{"d_model": 320, "n_kv_head": 10, "d_mlp": 832, "vocab_size": 2048, "qk_norm": false, "attn_scale": 0.177, "extras": ["capped logits"], "init_std_o": 0.0231, "init_std_down": 0.0, "optimizer": "soap_variant", "beta1": 0.95, "doc_mask": true}
Each number is 500 + 40 x the weight over its row's rms, rounded and kept within 0 to 999. Layers, rows and columns count from 0. Numbers have three digits each. The size before them is the row's rms in percent of the matrix's.

# layer 6 MLP down, 320x832, rms 0.174, rows 54-116, columns 416-519
101:530477493525522528498470521466493479497523472495526519521538471455506512438503576568504544448471486558497561442507534562526468472528392518452524448508509564522469521498468583493475442476495508464498466539437524458499524446462538530456438478489538453455480500413459471561475477498552446504443505507529473432474517
101:499521512487422505527439494440515475494554534499540567517494469560478512489495456534461494527427473505476540494454544515497495475434506458520532528567538580486437441523489522519511511532516494506510447469519476460467619528515506439523538484457486482574501528451541494518546515563532490498466551474459501536391480
099:437530489435446522479513514485544528541530564436473409508506452431461459512518507549489569523541479449477496510486507509472557492477488474508527582553519461478494450547447454477529471462514485490557511448545531428521506549504489505467496551477529489476526502534535488491450486485473457487498482511495415469376445
099:494479450548528486487508461454520556527508486502505552537487463489532507503503532545516575448603499527477511485535505456472479576485442517457513498449485574478448483496465498496444469503484505518536500532517499497535451436497519512567442498511563429540483583490519543500483492527478558488526484490513489496518487
100:485517572503572521458495542494505471527573581469538482528454456492520502492417581480483456488488509458513414410526527469465484487437521534466478411528532453505566565443455552595542476472518502486423448532485484543424459522474518512459498485465501503510529470553500482515470451489569546454496507549503516533479525
093:512470418454563482516422483468420522542518521516499512531511509508569463424520483482514468517542505470575487515533427500531494489503485498523410524522548586496547527534437433459512505526484493512509528557422513552473520494545406521517504532506438523533529440516538483512525527504524507473532426461444508436623523
108:512554428471512462477529491525559601480434464382496501474519570527450502476481438488579537439477487604606524480506570491505563479443504412509511441476527533496478508540461543524513471524563486515514461472503448484507552547465419483451493522515538487479508510504451554472511529478557511436540483598553436556484506
098:434544539541471557484503513534497548553454547482547435505533452494513551467462517482440481529550565551490494524474520501487516524504477418475539471519545602543489490521516410502535512492476490563479543549443451507546529496455523484492490548510434470517486509509502445521510458548430475454451495534494483529499605
100:470491538474480497516505480458516493492459456570539562527559463499513460554530469460494503573490487522486467493401495467443541515584519570519360449497508479562493519546465559524527495479508499574470517507480554542509483485406520455436545515520534452549517500494568463462440437503492479522528480464529505422493441
102:450440472547465510491557546579564428512515616564448552593597528517411450486526545358557498541473464617590492529487519568509416465432500483484457519488431445518474590570460517559507517494458501453497531529537537442455515571514567384460546514460533511480463473502514508447529454570464487504542399513532465562527593
100:525466494565526518534470556500503480503515509506531546511467572466485466565465492504434540612506549620477480443517446462457492513461447559508516574508531566551535542490489495522480541495523539519538518442514467534542396467461493464494466506507453507450442514517434469475400466524473527422548539549553549499461482
102:548469502528496502476508451489522478497518498447439509374438553543502501503574388519466599482460506455495458493585512496519578524530482483525489460521501513524518557510416556589473471504441474450574463496523451515541466512501484513556545534500605467476541510495489480521475475526510513520514495482506476537442422
097:427499436511507515452525480511510487428487520482469465499378496503559510447558460448488515487566551471469480533544583569547521510457460543496573487454571497518495533527542541486465480526443484494567467520527499465417500463470492550470434494556454555536504589514504563516502537472531550479518530540438490492517448
102:551519467492447514452533573554478468519411450483503486516493560469526504512463516559473507548463529495502499498479534443450516481510478511506578483521484515507561508451473535487478479517503410529533488501510499459488603460515498480532450469456435511530448477512512544429467496450546520484469517464511457530557526
102:494458515549517454497521515441524473537475454484431498522509503493554492448482468499460484486520490504538527560414477452508526477565461445494484507450569468597521496483543456594531516493515478497487534505453564446567471511625454546599541588522500428435538512525558454472524498497453554559494555549533522509519452
103:515490465463539513469531483523479534533452571532433515481569508465547470476519482497452621485477482446509476549467540511455573493550512537497469551476381495554476440556507493470452485503562450523498419421454411552512486518474464498480477509456443539532496535517457413496462448497486512478523524490503497467501440
100:510586505482412425400538511497568457503437548483578554500531497509524508542487458463458504534520465431472520550483480511585492429450503527443442456479539471473529511479484464403483548549484496518506514557540473506466464585505526496587446533543570438504453537488492497495517488505512504503531492493526520476405491
096:473465451510505565490528481475499453507532472510556491504539481472590489508519525443509549491446454439573516447537504450488470507489485457491481492468543549498518467453428475473507479476490464519543533394498519475468533496489492530509494514442470425431549501503503555522485471512486536438484437555478517586514533
104:466558554471510476569574471478497480514568538439494522485528457495457525599583465459518513480532469498514491517524526503470533401485553529521539480538506469500558527565547460559458543468506513543472481590414524466443485508525465496479448565574534564477404550454504462466472477517531487484446516476473525517509517
103:519493507501526559500490474553453522464483514521487489505499496555459528515504509501467451489515457516489514505467530479592495525442488554518455563483530495514494478508508575500541497524534412482528447451568481588441558515507461509493483483524518485512593389451529526508458524501526543547430451470421484493502461
098:505541477437445559471498539527505439556525506504528530600451493534434512430510485424458492515442419483541548529575477492488459430504473559482474442529493438524468491513378487502533554486484485510532437487423559482504585528517547454526477513580533478444452524399502507543509449491505457492517558525539491517524497
094:552528448547564499536506593474509474490480476485468486528502533583520506500459479505500479438549509486536442561550472500509522494489469555567535489555534513487449504486431537568517450446474509470505454551511513537485480506482586542458502500536499515593460499526448518560474492482535518569450479499445504518519502
101:519507510519473470452521477460475546506433576534536459502521483506488493512486460499423469570539457530576497559512518458531510493479504532487498562516490527559463455415486508453463532559543545465439472535474501495490458624504446512573547489471508492435542502507602535517521563478490580502458569480533514491438469
100:530450523520522470509478450524455436475526461488568508509535528532543539535502569460489491471406502539481509500492482478576528525477517539502439478503468471486541452454505558514491482506440513482437551586499447512560490555465472506531460428508384533509459535542495416381477527469484498461538555456484539490491531
100:530490581484500503527463512521511547524408549499451486498441480490491592445468458480488477412589434470496556510478530481454452562552466507449480441477554458538508433515469503549524521478526489471578460508485553472473521524572470504509488510526483531518431486477522537424428447584455464473529483501492506437514557
097:432562508479538437527422531463527461513548441426535564534471587482465528576477481443477547503467541456557429511523493449442490504534535526448446452460509476503498502448514553473450515552456515503516476531500542524507470497478555514515545492508452488469463465440490534465474473479443456485541609462457435488543532
103:485478493532488535410534507498521505458460537525533452444467482428562467485479519434448505465482520581501530546487479484527472544507521537477483430464480507485504529493562578494506475528556425445470516528498475499506508439519491512517486474516488480498535633511577411481499506509436480507496503458446477436503440
098:531416422519548536477458481458474504555450495528553497497462595490443515535608469512541500557506513532545512422431462533460509512451496534547502499497549498498452524563531514545551504461516487485565561512415552553569501517507509477569512440476529474567464529478451530485493613485448509527567512501511398493551525
099:503397560540479502516472462528525531505570474498470469569537470502487466473514548476538474515526493519526532504555467457405393452505483494525503427462516505499522487531501447513538439488519512461514458501491539489507558481483450473518461564487509512506547596524489514444494496545557489509476513473498500493480439
100:543452557441470566473496452477447538473588551458527541497490529508539537529523524554496569566526468533428476512447486510475460520505543483538513477494460444457553479527489495495531432492525515529529545484422484532513576559565586501486472480538492504469531534481459518496459456480510486506483498462481581526536488
100:463478516505526528493550486505537516463492532548496493557522495509545519529547529483484470531462523539447465538488510565498538420487442455506487471497482530462463554514510468442480470556472570496486439487470494538417549465559522535507521578563489489460547489580483528533514490476483447452529548516532506588548512
100:541557471497460473508515491499452470445501489508518501496481530497544517448467458533458459469489461477560508464507507467466481588594538493519542518502564493493520492610544483536493488463471531504528486465465469494523477529544579434442473482489557487445547478478481534457455474403521541548436476502461534558481444
098:482525489461396492562505557501457514548494433528475467469562492519505534553457507525509518541568474494474432493529535480506447516478509506530507538491548537439540466469511441538521531535484503603481510485538519463484535562552446419466440487506543543532535555551504447512577442568534518529522495487500520501495500
098:432605489552532500526465491485512491469551573481541483517594524515513503525494548504447457572481416495493479485464396463490397538470492447483478540553499464481482497560527535523553469475555453438552499430530530516506513528471504502519540544469533513512521533475477462516459507521586508506564511516498489518519481
101:518483445483466553482472514634480551432516570513483508383523513516551517542472512455464573470487549451509469532555509574534484480516531479541493427512455475439548478494474491479480532516520501587417535435508542454540516480488504520507455476482437531478475447501574462565508505531455490488435483516489437549439474
102:532448424475518530516472534443467521525483488509521522497487485507499505461436527462493487462530488510502467485569478497559507504510526504489525442504507557536474476565549474552507508480480458478466451499471517595468502593501495535526465463430523584488494541409477545502477496405490525487497418511519519504465595
102:399617522538491481514522511566487514489477530494478470464456537446468571460501473574473545476478473430529481485543495532465564552471496553494571530462458500506509523474422404518515485542499577499541525517462547532536567456522519504484517517529499531529473532475573597500537503552584454503478483496514559416567444
101:535553548540532527436505541523496507541470477503485502535492479510520530454452530452557478511454465514571539542549576394486601473550525547494504538479510500548508507509500523550518468518431510486547458501455472491529560487546474551552526525540530516457478481508494551483496505476526592463530462480454446374518507
099:545450531507466517536502449528507465483595548509472471485519536529514487510491423513528576461550466477499533563488545426493510473438516576524561495498511487506550484594508490503558541475492544535521552496505480422467481499448525486501533506512458432517513484535489456479579529619444513560489512514484525534546429
108:449462499474538440517477426521516513493494455462500530497569504502564509491530471515466483496520482442565569486528534428451496525562556482452506499527492511533479463535520493525498490478503584459546437526477492520537454505482540516530526532488545464456513515508457484508557466510526427516562467541528520536547569
097:489535511584451524535482560454562485462532485514525524485520474472472452508527451552498510555540522470501462540442480432541519480556464571525470535512475487528500503554550591464523512509462504512489455452506498480536516452453410380474512495485505493490527521554452482539483521502501448567542542556534494528483537
119:501510476492483510462508473499454491444422438457433477507467428370493507470483491553486529490485559532550545505504479522500465569466431595504500443432523509480413520535514471433583520497507482471544470459543443520528513494534477546503478438481498524451553516548525468527481503469496511567448534464547487543495525
093:533512533495453548526604525504482544544538437500505502513516483550537499523591446491508543535518519520460495493547547484495432510512471536510526515448436524473490484459468508498519468563443485477490453555485495521469487451498499509530500411497424458514565526515501505498483567499449428504480487537537464531476442
097:457485591416462533516501479541466499461549560503493521504481477577496448501518592473486482455455570478533477483561465478524502491456553468598486484535437578482497473416520546443438346527515384493506571535535498456440574532459534495505542512500484561482454523475468562521536506495525480506496538546488512471505477
098:537504509483504460484515503497467435513406542531480546532525483529535572501497516434413512476494502529499484490460495558469495509536475520462565505438457474453483523512514515518519548540547527567498477461510493466413521495556500467506491446514482569472484497473481461553453575502505504486495416467459470553448478
103:516517498437590446555456546421503492518642557490513436480543492519547539472530500528501470554508482470448529493534535480520537586461462503499481497417464536476506535471477503456519474518458549439519521461458515521477505510494487475459492499453502510485505516512557458536496470451527558509512444485527445480453514
110:460503466506509464518519477466534473534516531405558483517545463447528514482541439514469469520528459462491488512526480515521419477552490532547524482471520469502462547533564505466513468472483500503472570521496491491489508438546465445511485440456531517500517534442489507485479474472493498520494563522473536451484511
100:529512468465440466543509524509516447535442547487534481493418502493432504501490526516498511554532476500529537393446464487474428466516432445435568547461543431454487496574482528544560432640480495463411533522438571488429500452523531483510539559464570474545571530582469513508582492537540446441497443496453469501533534
100:491546511498474527458545512542502507496458422541497554499462516516516523522543552483493449507495550470516524443514483481511551501524520425552509492489551504540508523486552517517557508500506511523496433498514451503531460511461541473461440517531480544512509505490445526494492476523504563522495499478452521520468461
098:458594580505488424504457506547512488462516584499435462526509426436503528542534480396437439523470481496514486561523563437543551434530561525514483531477490515483537565461429495507473547495465442493451465503512456476533570499562603452447511469469499539421525473485602465526496548490495494522544450552555475502502506
110:602499476439511441464470458522484496515510475438559489517445458530434463453549489505559478452493482540487522512513509482447511486538546434528550556421568496604529554465476557535483495474525526595459489562483515563477521454552620509592544426461465431435501431483513528476558419508521454424498452517556404533480443
102:467514565466481509563534533440510405536608480447541550463561530457507575475436541510465522494495400477456391529508546514470495524500538515459472568471526516544502440477392517526455521511481517494521538571492547525530455492459471478553428499464434550544516492496483533424482480499432563497512549447434491533480566
101:454535495547472539538433580444494555529495575505569521515519479522485497454542560487536465490493523472586503450454448447448445482461523517534432416531507510506468456449444486536480448581370515536502522526498503494459480494451496471525475578513451509471449519543519479450467508518502485429491480522506502524493420
097:509548503548458530501527413514459475578599502535405389553429481456457494460491541449510457480500562518468496577572483499480553559511503501474540530510517456547497503498503520458462561508510468485510462512471525472556570491475488464445578512493464476520512511542499540480466424501551545556501502469499464521441438
099:482497503500485567489498502455463448462507504464458467478516492474494426488391526441474594472453476463484499485484459476425489513471471544472514568432525494440488543466482543454463453449516518488480491502554476429569426554536509513500504528449465448504505481520482507476522435517540452461471540470547446434453557
103:475478444532508485487480501542570594473465528466486560477482512488485511529474486538439551497469500576541527465519471604462554512466498466484466494609518528503512439578543539491512486531485510546545510510524491493501540528520574544514523518460508498403458557519490551477486582497524383492481485526506488530518490
098:519446497502478502534462462469552443465483567500507511468539522474476506448460485531516518559452513533505491485492469539529485461496491478378522508509508518487513469541523557499595451516453577532526490502464510413464437469605531478494492503535550471546496407504542494517468472474512490515531498540538536453491524
098:511448525470458489513458482457532547491496465491512499496469488550545565458496601481489509461442492437426455524461452574530514500563472513541487501479461524491448547597439534523553436466451552468455499465451485518504456524503480482519404481510467499488533511571499550466521526479423448568464536518560498499482451
102:532502439411453550427477464472508519442532534533504516569541470498517480531519533471473512462636520558496477447520505542483464505498435493485552519466491503477585527461531488465475464545489527500483468487494460488454508484479423468440499475580492485504555459548480507453495512475527508531473463441469474536517498
101:445484462519486499466498515501458530515495598438430537512476579458488500520501522492480482554492495531474427504471489442452560488488518495532429563516541448477521544549470553515493474550491591503480483543444500471528498489446486526484461534499555550533450532491535552523538477485545547427471497479481501544462501
096:505479534460511535409522501476535476502501485454523511516451534494526469586536468466415475499432550504454509525568429500533529447546517438482495429561449498553527480479469486492522513546442544500495526519469493486506489489530532454457496470483502472579569490532501524460567422480537522489511405442472466455486491
106:504482472466557545547561497461447460459486558542569460486523507426467406478469449518502551480439535451518431510498446510509514474497446528516480524575420515566481435429498498453498539505478531460524534456529491487486527463440478542424559472516469483483577483553521581497465493484548490546460485518521554500449470
094:448528515532484581551505513461491526503527492458483460523497497508549519556540414510566483501490509536562573515496546484462550470621503555566511505544525553508470518583506573453482503423512602526458481543492470486489497541435542471588431554523512529460569507535523489503590520483385520446483485465543497504481440